Each number is 128 + 24 x the weight over its row's rms, rounded and kept within 0 to 255. Layers, rows and columns count from 0. Numbers have three digits each. The size before them is the row's rms in percent of the matrix's.

# up: layer 6 MLP up, 1280x320, rms 0.0347, rows 631-780, columns 0-39
# down: layer 6 MLP down (transposed), 1280x320, rms 0.0151, rows 631-780, columns 0-39
up631 196:161114124133109102189126144139107109135127163143151157139132127130122122095125111124143102172145093143140107114123120129
down631 231:120125171141178130100134126112127124121142115146084103083122134165162196136120143144157111078107133135126170138149125145
up632 188:148125112090146114134128108114126118177116202123116142114114156120174134136120179135111109178147133096145071112123098152
down632 230:134151152093136111149085108135116145131147124142116141125125096082165117147133114112153112063132116111121146159104140115
up633 239:128130114154154129144132159083104139113117122110087144138144143117090127149120090111127130118161129123136151170080176137
down633 255:118123089143113145122109128145139136119193137114110109109075118150152075114158122153136108135122141105110147125113129119
up634 040:139123129127138122145115159134144084110177130158132172087137111161117174128126111094125116132138084152160110152171124118
down634 023:136150125116119121111177077133126139136142100158092129162119160116181115192140149130105127114130116177101118142112138149
up635 054:146145121083114076117096128107138150147114098135136136117115092134110109140106116116139088098109200099166141222177108116
down635 043:113081142131145140128136119136091099099133146090124135119119177136164129152160145136148114153155112145131127140147170164
up636 181:090128155116132177138107169107104111125148128146057144129104137137157121101154119126138149113098143137133125134134096130
down636 178:184127089098150062108101135119123129139134134117154106126137133157141145156119134160131141128113123146127117128156163092
up637 037:146156135125125107116092149135089154109102144151129197131118101131169139169145143136135105148113198127124166119107136102
down637 021:136126134142128152160145119148147082107114118115150090113123101139103138108142142104100161143104154117117103106149113081
up638 043:101168138097122138124129178172168136110139138138131182088143142142136150141139129096098120142140182129156134041094135106
down638 023:151155129144142109131104089124078146133142130160104102130109100121139139199183149116146114162110091118106119127133156079
up639 039:163113119145127112102097121104117146138140118119124164188101133132126109165119173152081158130179122117124136119123126159
down639 024:077105166114156132158120124103091120133112102128092131168119096173142126170114122109143116154117163124097125144124144128
up640 192:173124083139108138154153147116119122130121124111125125129093170120118111111147128120168133161125141098114122165114141103
down640 164:106147187114128149138144107160142129143134158129081134137109126092151161110155138128126105123108127154131152105118162123
up641 086:175165129142150152121123157105135118130117140133083141134146172148133135167124142115092076114145088117116161089167114190
down641 122:108098117137104132177127123124121108123138093137202136126114091124126118153130101113131162141087128120120113141080157085
up642 234:152139155146155139097128141150108130148149175101117137133141101153149110118136114088136141129151148117132092129154114125
down642 209:101154175099160090111108132141154100094165112134147140121134108123133140139117122136167122089136104155119153139119137156
up643 043:127109131123115142124133178073129174127074132142138146140117111113119134123148124137138053108128135140170138211124111125
down643 027:129103133133131134113127101175128112141163080074137141144128176132137116149142171116139148144133093159112125161120167142
up644 041:137088132156133033133137133175123117112129116138120110107138142112116121143131146079138158125105146122127110093123104191
down644 025:075152153147122122155108087168097146104106134156156157139107088141161128135159095125125131143132122130135108128118169119
up645 044:115128132126127161167120161071124131158191130145148119157130100164129163107098134158105188128142106115104135107141100104
down645 027:149126108103125136104124125140099107068110116104111111091121168134165121144167135077117083149114139134125135106136158141
up646 051:091150134119105164143128154167093172127074124154135143200143105166155151137122106126147105160181121083154134073093120080
down646 033:168118115167128099137082116111113120156113127123128119111139116134096131111126123115139139126140108145127090111151123111
up647 215:149107126140105124178109136111090143139118193119067119131140168134161126122133137126142133153106151091113132141170091170
down647 149:123113174105125093150167126109125101177119164141124171113083155169153078149122145125073168152122108126099111142100135141
up648 038:108124126135139216129154140205131155113172144123125196155119148156105120159142111107143137147138197126140115146120122077
down648 023:143113113131133079155101163166117122163128114110109085110128133127162119103142121146102106126114108125126123144110113154
up649 044:099079132172110074152128118188135136122212111154108149120120172143133095088132106139161177136186127114115122168120121088
down649 028:139128139143078130086152135145111128147124114115127107091124131140097154117117194106152110142119130151167169114166133152
up650 040:115084122058145144117159143103133072114081114121116156146098126160108109097131111152139106128164157111142121154193154131
down650 023:150148121120099086118115168159170139149171127122116146150184179113154084104096135160125129097125119130097100135145141113
up651 038:146110137108133156113118156110086120126212136149116115044103154133111185132138122150118106147095198118114125157158116127
down651 023:114143122127149131133111137126158138182111116099179149138123099127136170137117147128128109130096109116132108147116079139
up652 044:125150112108130080165110078096081131140075111114119098121132120092120135124145094081131140131067061112154125179215141109
down652 022:129111140112144134122140147097173101151124167121150107106124157146164157135108121158138095100143139135103138130123117144
up653 037:136113126086126129131146168084162130133108111108147123145126129115106149150121102175151140146074128141132129163139142115
down653 021:150142142096107141103160137146123127093160131119105124113136155127158132136153143130116104079141112098127125141148114166
up654 046:122086147145115114125110161112146140135143115116119124151144113153132142176126142114079099125093184143119131053122098182
down654 027:135152098116151109131125102129096152116133127117160133107089142113119133145161099145128141134125161107134145137146153142
up655 041:102135133188108027131099172115130119143161117124128163115136150136121148136135092130095158129173189139111109132142111127
down655 023:162105099142152139148137107119120108182131117092114112154115136124122154120144133147170171110167125132160137153095108150
up656 043:155081135108154110174092163112087178133238159133124163096126136165156167150112124110129129112140175106155125101080119119
down656 026:097143053124161141125143115116129115167108117141149126138118096111138115108138141133100162143121114140110075118102073108
up657 046:102123136123130132101113124085134077115146132120113116147160126183147076132119178093090117089103105150134128087065132172
down657 029:138133097140086117179136101134086117097127118129127123123129119127119163113136095152138153125096127084102111111114124110
up658 035:112127137112138114155098183163139107153184129145122133073100108174132137139124137051168100125140168116139125073145095106
down658 021:147135090180108135155149133125113098086135145104173083107130181104148136155177153133141115141099102154108137134126148121
up659 035:141101132140147167155096126141164127139078165148137091138140136119125119083115168109129125106114105156136123137148107130
down659 021:151115095129123111090121093154119137123134105151129137116133144145147119136129117106094125152106079142119127115100181124
up660 040:140202125087103112096102114066154112119130099103146081168116132108131155147131143177097160117082130122134139117125108134
down660 024:098093122124137139162094130109122127071121140103093142121094120168148143159128085105162110157103136116121148140152172131
up661 034:123131118091112141137124109154102147126183133134127135090116120106124098114136088161178090124196077114174132121094125113
down661 020:127145149131154114110121145127192096106142143142107131128120167121130081137078084140113141100156166166099138106122144134
up662 042:164199128134118069126079106091169106109050128156144116128123136086123106123130137145123123124123112132150124086138127166
down662 022:107119153102094141122133146143125137108100122088144143147095086119129151147136133098147106161093136118119099155139119142
up663 038:102102141072119140149143188091144162143159128153134171148129131177139114149121144119086088115109183111125145092145105131
down663 022:152145110136157100149133084128080093113129140142120125149095143126137101165148062144143111122092139122108110108135185133
up664 040:141173125156119124123131129129105097140093120110140070098123139100124105094141107156118104127146123107093142193064133129
down664 023:122154150142106165118142102113165100114111123124156115121127110143121138141100103114122107131114134130179114108101143093
up665 038:133220126129103094151164095173110121113093146149134109154143162137141099150124141113102140116177220127103163130151144140
down665 023:123068131116139125157122176138117141140106108109148127113122111119105085108129128143125111130127147112118090116146140121
up666 043:120215139131114132132108144144127132121157120133134168095125143128143183146145141095087138137113152151164133051146116098
down666 025:128131123130136111111120123090098137184089130126111112152099052129102169135116155153189130142143130105131119117164130110
up667 045:095098125109118200097144128080143143140150131073127153136130078085114094154141109106107164122122081145124119146094101122
down667 027:114126146124126072157099093128091114092136135150086109101153169158154095131127076133114129126115163138121116127085200132
up668 045:134163135140096074121107125142156111146112099149140126166125116131120121112134144176129114090129197133087131149070118156
down668 027:133106104111138131144158120136107128073152146086077150140127167140137123179118100113126110136130153129162155120161129117
up669 191:054110150109128130144103139120110119090136121147118121122108118126163126129160146161158134109113111119149081118131066179
down669 171:127161139093099141084137113114109132163093151081090148118109124157124147161162122133151112116137147151110151124119151113
up670 035:142132128149143138150165119106157075105153143126127104139122176125130098118145142138137157110137134125125123209142131168
down670 020:095112157121117160114125116150120165151153123128114136119103140122142142114156152132096134132105081122085124143114110143
up671 041:139052124121106111127120117119145115131108111136109113153124154099128116103135103097141200117171115130121126195153156126
down671 024:078121147136143130145097130119123102118134133107105140135152132146149120178109093111149145149140124147130149131094155117
up672 035:137154128112146088109176102141135159091096130130113130172122181119131142134136109128112116123184096157128128115163141144
down672 019:145055118098146106130128162154143138114102113108126100112144139142145110167121141118061114114127120089130103128130111144
up673 224:117132109133079146150135195106103116089139127134131110141128149130129149103177144129127104107108103075145158122103087114
down673 217:124138129120160113129106146121108139116145087176127129101114111174096114126128114120157103138120151142156108129141107139
up674 039:116098133111116124129123159099091117118033148137136120119132111141132144122119093144116143102165122118127116145167115134
down674 023:105119111136117110114107105123128132161138095108167133102122155112148129127135161110110113156102115108132118140097127110
up675 039:143160124101132160141132165142111190105135151134122102174139123138128158143111118114158120132237144117105146174184133114
down675 022:155104109093128118111111176138135158140141113124126177149114127145147130121135147117078107091147121140138099135161127133
up676 062:142142130161134149163118133088101158156128176120099097131119110188146088140142147102103110123121153134179119157117115121
down676 068:114136098136158124124129136151123116075102090145146157096081163128134134119131105100099171142121123127099130108121146136
up677 033:117146116156120070180111179082097129124111132121118141028134104174134177145129139102142092144079097130161132136203133131
down677 019:094170140135127125156129104132105102168108115141174134129121088115125157124131169095169105124122134131122129161117159150
up678 045:079104124103106103131176152147147145131124111134137212076140123115112151117127090115130141128091144114113137181156132129
down678 025:114103162162118094168102087140116128151103131122107093133114100110157119138135100106166120152141142152097115142113168175
up679 190:128137100134123154139105176103125130104136133148128098121134122158172155119133113133098141077109109124130138133144100153
down679 161:138130117105149106127125128140140125173130153144119110137105137138130111097119110114129145125097116111125050125131091134
up680 041:143127141143112101151124144108124200150157113130124143162140137115162140124151136132108150133206152145145135073087105144
down680 024:121168082099125121103106105149125115130148151122173131098120110130139115151136116127095143112105130084142113094124142127
up681 042:126072125083125094087147094061139111138153135117133128114117098182131130138118119155133163120142126143136130198116123130
down681 026:094107135122119121181115130121122111104141128108114145115157202123167108156138124111095116115096107122105117156106108162
up682 035:123152139157148052125138127116140149140124133140125113126143080126118111147130110051114141115092131136095120147041121133
down682 026:121118133162099181134145127149107145107121146118141146157110134132132179127164128128147157109129075132130122151120112079
up683 223:115136127119139126142135131128118123085124153121129122131118114128169154128139112134111117111112113094145074127114114153
down683 174:084145158104149085113116158119130120102117144191110136136093113153141123105141100109111112139120068114147161121137096135
up684 183:137124087153116111148131152099125092121116125104165163138138077133097133122126098101142101132144114160116136156142119146
down684 179:149170172104132117104117107133120109149106148167110118114083150161154138116150130186131136117114149085116153136139110129
up685 036:108209134154107125144146189081157134142126131127113153149093155152130123133126159133064100168118094145138139142151117122
down685 025:152135101119146134114116101135082105098130133120120144131119126137140154154127113136190104146125168102140142122124131093
up686 044:115072137159161172141121170131118112123113119135125150130135122145129138126122172130100111138144144127141110080138124147
down686 024:135133141128137114129122094112115134156158147137113133127128127103121117156135122148157127166114136144128142142084147156
up687 042:117127129111129131180153138117125117105102128134121141119109133133135115165137156090120123130072126150181122069164113147
down687 029:098158147115142100100112098137117149143132137163161121102123129107119118160147115108115127149123136124058112134090138145
up688 044:154096126078161164184134132113087156098116134124133095085133122094139150132142125104143139160168067135135101139180109117
down688 033:113166134118147112119106122103123150169117129144180098121153109132105129121131131118112097137119113106118122152100141123
up689 038:123076145141136100098128168105154160125079113109111149103148092110130116122122136082132148129166088111072122063075152146
down689 022:116181095156135122142123100110100164155123165096103062166106087136118129105157100139122150148144146154155142128121109082
up690 039:122087122174129132102153145093159128141113122110126099098145126132121139160129133154101185120089173147150116126074133151
down690 019:125152155152135137176074067098097133145125152146154117135122094122114140153109112138171090170139140137092138154110128093
up691 182:105124126111111137154113166154132158096151178149088113143119139130174124086148129140142118131109137113148118117166111170
down691 182:142121171124157101086153103093142114158118139107126159146132107120128138157138125113105140127138105177118147104118156124
up692 196:171130119133101160158136120145130104123120117134131126136195145103100130152086134106089107152179145117141139123098137095
down692 202:141164048127108124120168143114110106153117148137147111131128141135135117162153172130130158133142118140134052130134112112
up693 044:102125115136141135186180127132141121139123128120119144149125133161129133128113137151113145133073144098207122081172137145
down693 025:141144132113121125121071117105131108159109162162116124095105085104120122104117107129158133116119153130091120139091127107
up694 131:152117158123150104183170147173138128109128153174105159137148112126132115115137133121113122114160150104135134127122143149
down694 150:126158109119131144098131098115155120125098108096142102101124112134099150099098122096124154113137083128115121155110133119
up695 035:140147119138120092112166148051137163147094119117122119115106131085114160160147124120079134123095196151183119116173130115
down695 023:142143125117193123164097127100111090116136131126132090126106167125177119177126102163145123140134168119063145138097115146
up696 050:107110127156129175135175147156135133123119121165136132119115162178131138059127106172172123144210111131180124137131133094
down696 036:186142145118112145090144128126149107155139124112109114119163127082140144136101183104138130112125118140133116113123115160
up697 043:143163114121112208157125148138112080095145130104135176196115121165098153142119080148137070146140143108182118180153127126
down697 030:131140139106125097104130168095115147171110120138157139165117108086129161109139140113148127104128136153107084167106140142
up698 168:134147148114136111158154139118155137154120158135111150107148143123135112155133154134133120111139115048150112121128139114
down698 181:121142175131120143104114077120133091153118079090156137160116134124121126145142105102132142123110141159139127135099172127
up699 109:143109133103141143188117118117118130123126161135100153131127136080173126144144134143124120160126125124067154152126149116
down699 137:116160110154129103083164115129156145118126096102168093110132123156064124107127137123110145112134141125136107117126093139
up700 040:132151126117109158153187118155139129092074130153138114082118144110136112093140101166151133127176128121127156075131164166
down700 029:132150156135126129069127151128155165121126178136131095148147101106100119124111184078106125096117105138136096127126116130
up701 218:170133087120107105112145113146105145139114133127108112113139133160124118146107135108111089122146121083185110125106138131
down701 151:149139116135139135120137182091089143138118134107144101126145151119090132131146136135154126163146109152120151134130144132
up702 195:114130155141100120143117125140116157117106157137155137156144077126153159110122103135127116076141109157137191102164132154
down702 173:123102094134158133081119114118105119116137138155056135121090129132139139135136100142083098108102077093074118111152106166
up703 040:107129125103118175142125154121127138141156129143137145117127091133125177122137112087121085133171190132154110161106142100
down703 024:135176113108165102097140157121146128150144139140110128137129130113107128167139145102113127120112110125148090157114115118
up704 045:112192129114125185130113145121129144129168120115134160061118083105137153131131109078135140144109178146117105079108130124
down704 027:122139138107162137109111116119111158132094136139155118121144116105120123122149150123097128141147089100116133148121109140
up705 073:137153132101135132167098157115095150097109151128128166144132122123157164148144139106145150145157138115147136085115123147
down705 090:125176138155128091104119093137146136171140111138157091106110107101081091105136147137112111147124127145108113131131131125
up706 049:154186114115148149114131112104111112124099129095109102160149151128124130165147122088133130138051130156161127192134138164
down706 028:116132154117073130142163119122129143134171120183162169101117110128125147119120123159135100124133118098076164129111141150
up707 037:125170115095110166132090139121103149178106103104143165120132131096137152129121118141152099110076161106188131153096135075
down707 025:122137078126117080118143129127149110113135152147086106132171140120123119150120105149106171130156107134126118129150123123
up708 051:113149122072092149088129117105110137124073139138125170126131131109154157157138129117155154138111171138148146082189101110
down708 042:141135163144152093146112103118160121170108111091128109134129095154070102105120143116114098153146092101130122167117118140
up709 169:146124085097123143141147159126131128153137176145145138139100127126182127140125162121135135194125128115143075141156090156
down709 268:114140175105145104127090112120114136117152120102105161130153120105152114119115118121152135087142119133099164152073173102
up710 042:158152131059131166141114149179092192109124122117125118166162154128150143149141124072130153145102142114129138113096127088
down710 027:164136110111153120119133164083175123160134158146129104116118111116091106107135127156089119119147123111136106110144133155
up711 047:104196102127125129155130097106117103137129141129095132139136129142152129176124142078081099123094112113130137107081137114
down711 041:143151091162155112126077132086114106160127107131141140123114064109093159144099099148152147119143110112151127115144083086
up712 041:115049144119123096128123161152115149116162119163112138140135120147127124170126148082121060146148094114145137116183109144
down712 022:076161115144141129132126113138097148135135117125164172100094140135131123145143099131107138152118142143136130117138147118
up713 036:117110126137141181110124116139140143157163111137140149138128116109116143106121147120085123133130137139070103116090121105
down713 022:076126145151131094154111152125133144153104099085096142139109138139143065177134118087140147160102130154154145144145150127
up714 181:112128127112136120123112166158145088079182133105107150145117116124158112112175125130098124107100121124147134129120087175
down714 120:155120120112081131137162140080077140142116144114125129129110130151131147116081129122134118124138127140132110133144156095
up715 048:144142116091168133169133130136119164117121107108124123151118132196143152124140084116108113171176111102133128106118124099
down715 034:153141168106135136105116147088134141146126142190107142130111091148124094138137139119133112112147126173129126106143142139
up716 211:112118113154122140130156151109089095125114150150092112140193100131127148111092116095128126106125147114147079153124131134
down716 190:102153145118121120138118150127122103102118105140130105111101112152119144116141138101149115096153107125160156121131110135
up717 038:123122140122124175120119146061125134138135151123133112126156131097127156096119125112116146148130124122164121039125135139
down717 021:129113114116118098102095116145131123144089075138156141165117075129098157102128157136154122123141117107147125182172118132
up718 164:140138122124070115127125147130139138167120184146122145155122118123109080093115119126128085152136132094165154117114141122
down718 155:155131082116131150102120123120140128120135119096174113146163089127137093131131107112186158116120118170130079134125164104
up719 048:119160130075151151132149117164076155139085130144126166113135128163157174155128137152115144135177128103163141099141129088
down719 035:161092127185131130141133132101153112136113144142113136115136111133137120112112151133153105140136129122101113120127088118
up720 159:115138082130135165108099108130141132102135140127155134130121121112108138118128113132138095143131145110132138142134144103
down720 183:143128110169148105117148128140161108195157129109162155147172143121162144150091131115114115119121122188122073166129117123
up721 039:120106126150149165116132127196167098130106118152114080079113136093115131127126136122167142138093182139124130105078147145
down721 024:155132160107159130121133139146117165155150090133129120120117151132122115136139124128094075144124096123089134155144148137
up722 044:125173132110115087143107170153082085108221139144141175099135104132134169127118119145112065154144115111129129110140095138
down722 024:173141145148141147153123102089136129144121108127133107164118086109134129147104128128149144130181151150130086150105178135
up723 035:106064131080113129124115164065119081119075142127120117155120084109140120148136147135126137145077150138121123097188117129
down723 020:168164087133185120161126114102129095111161134147129109122122098135121133134144083134110117170143142126115113115159133082
up724 045:107059134095135154180069155162113142108106146145119144206140097131131139129121134071153168108107134097136123076139099097
down724 025:154145113160131133118104159120096150175101132110125112130101098107120119097133139148122127140138112159142114133144150111
up725 037:149150127081109134122099136157080138128070122129140144036132125102147143126137110059162117157122102094093113095144111095
down725 020:114158123126143111169103118131187108149131129132169135093152120151123067148103095144119113137102137122135114096123122150
up726 036:164122124116097098151082164121152138123170130147133074123088096148112117149125143090141128101172186112169121159080088110
down726 022:145135084129159161146136134113123131146132124101115119169120152114128140112153107153090150110165140163087121147176167133
up727 038:142159145130096086105099143184162138136105154134125133167142139083113107170148145057131144119236145126132144118096126153
down727 022:145116111144126150127124117147122105125099101085136073180103140100141165073092122171170129124129154135108106136135139109
up728 041:134120127121109186109074143120112197141121130129143195056124099130102170147127109098097114150130091116166129102116113132
down728 023:122118113148164105128143143109125129093135087127092119141114171111179088177132111129128110137151141161112119145137182128
up729 045:109112123092160159104160119059127183118162147116122193076118078129114139157131122060101091149106106124136117131127106078
down729 028:130159124116124095158085134144116122173119077109133077131133154130143104112142130176105151129122115121087146115118156119
up730 052:117158114129108143203129173180124159119136158148131141160125114137135148146124087124143090139123108118154130149154111115
down730 032:170101125144172107099116137112101132160112100165132135119107108092126120125151148093115145117137137193102076147118159115
up731 043:164097117124122105140160125136095174089112114133129137074140127150139157169140112120131158127119144122091122192132103134
down731 024:123108143132102129150100096125166114166135162107162103099153130146160126127137122142078102105168080146147115147115170160
up732 207:167135198132176086103102124139140173132164149125136102143101123168153141121129119157112129122097100128199135143122123164
down732 144:119131092113109135159145142123103147152136116105128130148184124117141141133115144115104145126140155105132133100139125107
up733 038:177118121113143104168143111161103178109070140103131153116137156170135172130133137119124146144167125139060151168154136157
down733 023:104098149061103131089138138148156136114176137121111166111145108163165089135136132121046068111103166097130113097102129116
up734 045:120096117142143171157160092092139141099175129120103137155135090169121112126114126065123137140160102139175120148168145146
down734 024:095094152062133106111118144132131113149138125116119106147139178104144164123132151131087131112092113121030146158124123152
up735 039:104178131166085149083123144106142145156192126098141103141143110191123122135157100109085125105094133147121140181160118146
down735 027:123174108134131131154105099112125111130139132141104139138111150133116152127107087141154139105103157112154118126087154077
up736 049:140185133134138156169103172142113182103132133131132178151139107177129151139135144130110113158200110120153117194154107139
down736 028:089114126118146096116124121149090149171121119115147126143108099103143149124131134087087109122106137139095106150095132117
up737 035:149089119122121102085119092136100139095111138136114097143134156129128130167149169121124141118113130150139150085123147114
down737 022:146138136122164108172136159097101121138133114148117112146109118118153126131128132159097119109127134136117088101153148131
up738 177:161120095172136120133109125133132116144115153061115157150156082115114145096084091137139098118141121151139114129136118105
down738 211:150110078109131124146128140133157092104143100126155137101132137135149143133151129149123095139133110143125113137134129158
up739 037:130132127107142146130151122067120072125074131100123112152143115132125136160147113132125160102062095132116140160128154119
down739 023:145133111091118128129137126113108128132125116077118104149136149136118159091149157153155112105139135117125084148132104113
up740 217:132133168131113095143122121136134117131147124122122151129104120128162126122172133131121123107101100129141109114139091145
down740 167:149155113079124132125186123123086128118128108090168115108131167173133150136108130152154106136138122154121144119152131097
up741 038:112156137133120078083072157096157125147075146137106101206099094140128104182143118074087129135096094119118133057116142148
down741 023:117156089170153134124135123125107130097122118154105137121122104134126102125105103151189134135090171107124158110160112079
up742 036:158146107140124068118186072085120126134097112099117129183109109133103123136126111152158128159100095130093137147188142120
down742 023:062132157128119128131091146133106142112135165112129154142145102140173133122170096103131086115131116151139116131100136103
up743 043:116148136175124119158149139158133101103120115142110137134136152176147127159133147171128111152163079106122147086057144148
down743 027:128160153172090135111089126141083158131160181153164133113115118140134160124152108098129131116139124164122117107129166108
up744 187:097113166123113126137114193135154132129134152139118104106154109110138093133099106140138099113133100118131119106137128095
down744 212:139141118129114122159126125107117151124113156097110126134147137112149128139123127130112111069108130107116143109115165144
up745 061:129188121136160149157107135126112123145079135098109174170141111170146170145118130059075100103109113118181133102116122170
down745 062:129128126125138109123101127146153126132138116134164103123117126094109099127151097119129128160135108141088098168085144121
up746 039:141088129136148120148084143135140087146136130135146126154132072139115138101123104173155152113087088122163116226153126130
down746 023:138161133140105125128181112116141131106123134116137092120122157092156134129126134083126097139129112144086134144090141115
up747 039:137125144125120082088111172074129113101168147143125175148128110142123145145145165124078111147120096170106124160086102094
down747 024:135100110147093149146108088163097092104157087127131116130126161145152174114115122133143119145106124077082114127142159116
up748 033:101053123116137100149159109137096156127088110125125168126175125133149164128120132160105159134103129126104151129167131111
down748 021:192101095109102097146133120096121134152147139146121116114112132136105132154145140108127084138164143131131140118124125138
up749 046:096040132140132167104144143063139158110040128119109162000149130170125117124141163144064100135109124127108127158163150145
down749 024:122152120137105084124103085151136120153135146137129102150126105095130121111134136135134137096069112113132137144068078139
up750 201:112137130119128124118078144163155099161156145176148126133101130132156105113183110134131110146095127102129103085099117198
down750 164:126116097157090154126154136091084110132136147099089113126127125137136139155108154132090157097147127140119179098139122100
up751 182:122131149086167110149115117139159110136139129141169149136072088107139119114207145130137144132143129143131104121128136153
down751 227:152152106123133136115129127108106100155151131118110125113110146166144153147126148154146121112143116138147133075105102128
up752 041:121144138119101126120097168139156140106111123148135171108125121133109142130120101085141095119208189120172135124139128125
down752 022:172125134139106129112151162147123139125155131114092121159117143132149117096151147121117134085143139132128108156130182173
up753 215:123137057116194145117104093138116154076117134129149128163164136103142156111091117140140120127088159145146123138141097186
down753 181:114128128139116114139121167130109127113107117165116118124103126143098138119128105113135107132146138115159140123151106111
up754 056:119168138078120121119083129133134130161104127103129146196131135172135136155123137068131127104109124129167149107139124127
down754 063:135104106143114131158125145134103124109139129117128148081132139124118126114143075114083150159158109122127115138114137119
up755 172:123119115109165142118128116106141121156112165090167143129150163110142133151119153142086105151141131077169096127130113122
down755 199:144147086103127138106140098126052148128137111124149117112123156096143111191126128105147142128127104137094062116120098109
up756 051:135086128084126150153101156128067138092128154118115189074128150146130158130141141113170098157080131103120132152198103123
down756 041:117160143166132112107125109141160135170097105117168123159121077107100157093140164141123113128132102147127123147116132142
up757 048:133144130077105168163069139116103151104098118109128192136119125138139153170133089069124122145154117087138141083150119093
down757 030:118147130148157086153113131125151124186100109116144061132115109119097102128146125163123125127095104140128109149122132111
up758 037:134114124120093092105075138140099177120167136118138147164145132090139140131145119156135103110107142122106128240171107167
down758 023:107099106115165125137152104140135130109143121100111154176125115164158149107103126126103128128113108156112136137140139145
up759 034:098172126122133132112120113086151134162135115136123124106132124126124132122115114054081128130108142095083134219127119085
down759 024:120120075172109131120097125148122114155152115115088164136120141147131147143115118115165143121131121109138154137150120124
up760 040:120177141102123178137134169087106080091106117137120210113115125143145141159128127098139104159148143122167135143129103093
down760 025:116146138141132111116131102154105176148139115154129093102122120118130118140172160127128133122128079123096104109133169167
up761 214:131127150089131077125103128138106164155130126120121154128124118134085131168141107141083091112138111122115181142141134078
down761 267:092138123147174116146096103141141164140158135095102108125145126119187125120111123094126144080119121139127141141115142149
up762 188:147147110145157125103157175135153129122140136159107091130135115164125110123135147142117133102104143107199148105176124145
down762 144:123131138141117150098125156104120149141151112150184113105176131147087117125104106115119134137117141127091135132118127128
up763 036:118069144161145084139168123123130101100094134151120125131102139157133110127132152197124101127169052141109130036104145203
down763 022:122115135101104109115120136161103143097159123117141133139125127165124149091116129109125103142107128131149137148149141115
up764 218:082141134076143134108156118109089121107121142141165129158114160125117148154134131122093124123128110087141138131107125119
down764 250:105138191127084140155164141135156083120131103139139093125118109110155158110112167122074139095139129143138134110112143121
up765 034:126151141138135056116126117086125097104204143125116124134134094150144109107124131129131142112093175146147127159108132166
down765 020:148126110143075166125151110111101121104135155140149112124133124147143155119111166171128150165101126099133158104096091094
up766 054:138162113098107132150101127117117101092096144134118194176150107177142156174117127130108087123101110112178155168138135146
down766 052:118122132159131112126118131130125128153145101121141146118104118106125155127133118092142157138146118131095101128124093098
up767 046:125121126139119174131147121187101122120131129111134107107131160128119137116145102158145134113153162125087137119135163151
down767 030:115137154124113141108150148108176147136132122148129129141106101135102130090107155122147115095115138118150125128144093131
up768 038:136076118121122067124134152159067119100121125146121128051153126110124144144145119141121155113122136118125118180162113126
down768 021:124115123103148101158108131134137122169134138146116105123151150158165076152105112148099135135136121148130127127093191117
up769 046:128159130111112171134138171087107173130140124131136150181108170127138138127118155074113156133172094127161116040117125098
down769 024:151151122133181138148113089086137107156134157167133120115107091093113111137143119157133139144138108116100109093134083154
up770 041:126080123083124097126173153097131089147067141114130090125151116109134132134128099115124155129140128121125131148154122132
down770 021:158124141165105119169129103129123112096133114146161125097117117099101136127143100126147136162165137116109115125105171120
up771 036:149099118131146135154113135176107143116130116135135106146158136139139134124117094166171159116145126088156123057134127138
down771 021:119133132134117114132156146128174104128127139140164112121131117105090112114148153131115128137165079123158159155138126125
up772 038:124074127152118136140115148183085166129129118136105140173143092108132112144129145110132165152088142142171141153161107103
down772 023:139126144163151137135118131103077108135136114147147150119103108120159178120142102121130129143166109163098138111124175155
up773 041:141051118145131083121153108122111143152116133142130158067140164119140148088136123115138146108172129143131135131160116132
down773 030:150132130130098174121171127113140119126133137096133110127157134096130138144132174109122142128140095131111133116104138143
up774 088:120108171135108114127141081121103111188139159092100133158138098106143075139118134138091117138147142157159134135144154112
down774 137:135100046130161129131095126120115131113145145180168126113107164159143166140155119120115123125123159102120093109148111122
up775 250:108139066109155135122117166122131105102148141163176116118156118132135108134138127119099100112118102099133103118091112135
down775 180:129117114110157108132138128145113119067138107135118140125123128119147139109115126098144111139133110145139180148110096147
up776 040:131106131135136085127156143127169098113099122102116095136126099129109103135120111081121151127082180141092099122128115147
down776 027:133149139137122112126094141159094136118138159160143128122118145148158065123152074173094120134153154144157144154125200129
up777 206:124128097115132109123127138149126186161131190114117104136128136128122100124138138151088065142119147102174148104120113139
down777 148:118151104124092189146133111126186140170107141089159119114105150140095097141156113106172140135117114093108141129103132111
up778 051:121189111073112130087160155077145132135069120090129170176104110175115144101095098105125113128149121129132132186107153093
down778 040:115135156129145131158126094121125123114163137168108126126165160142148095127125117135114116132149138131100122125112128164
up779 176:125122162151125118115159119131163153132128102120118152135159109103132148176110086096109127089105141121129196136148131124
down779 210:130141108130087123156099111147132124157159160134166148130129120089191113126101148099114121129117115120118113092114132125
up780 040:073100129116155167162118137166136165156136123120132136120133090141143152127122098062125164110155051094115110144096142093
down780 028:156117132141127127120132145119131136144053144126119091132126108106092146113152111139167146115155127141131113132133080085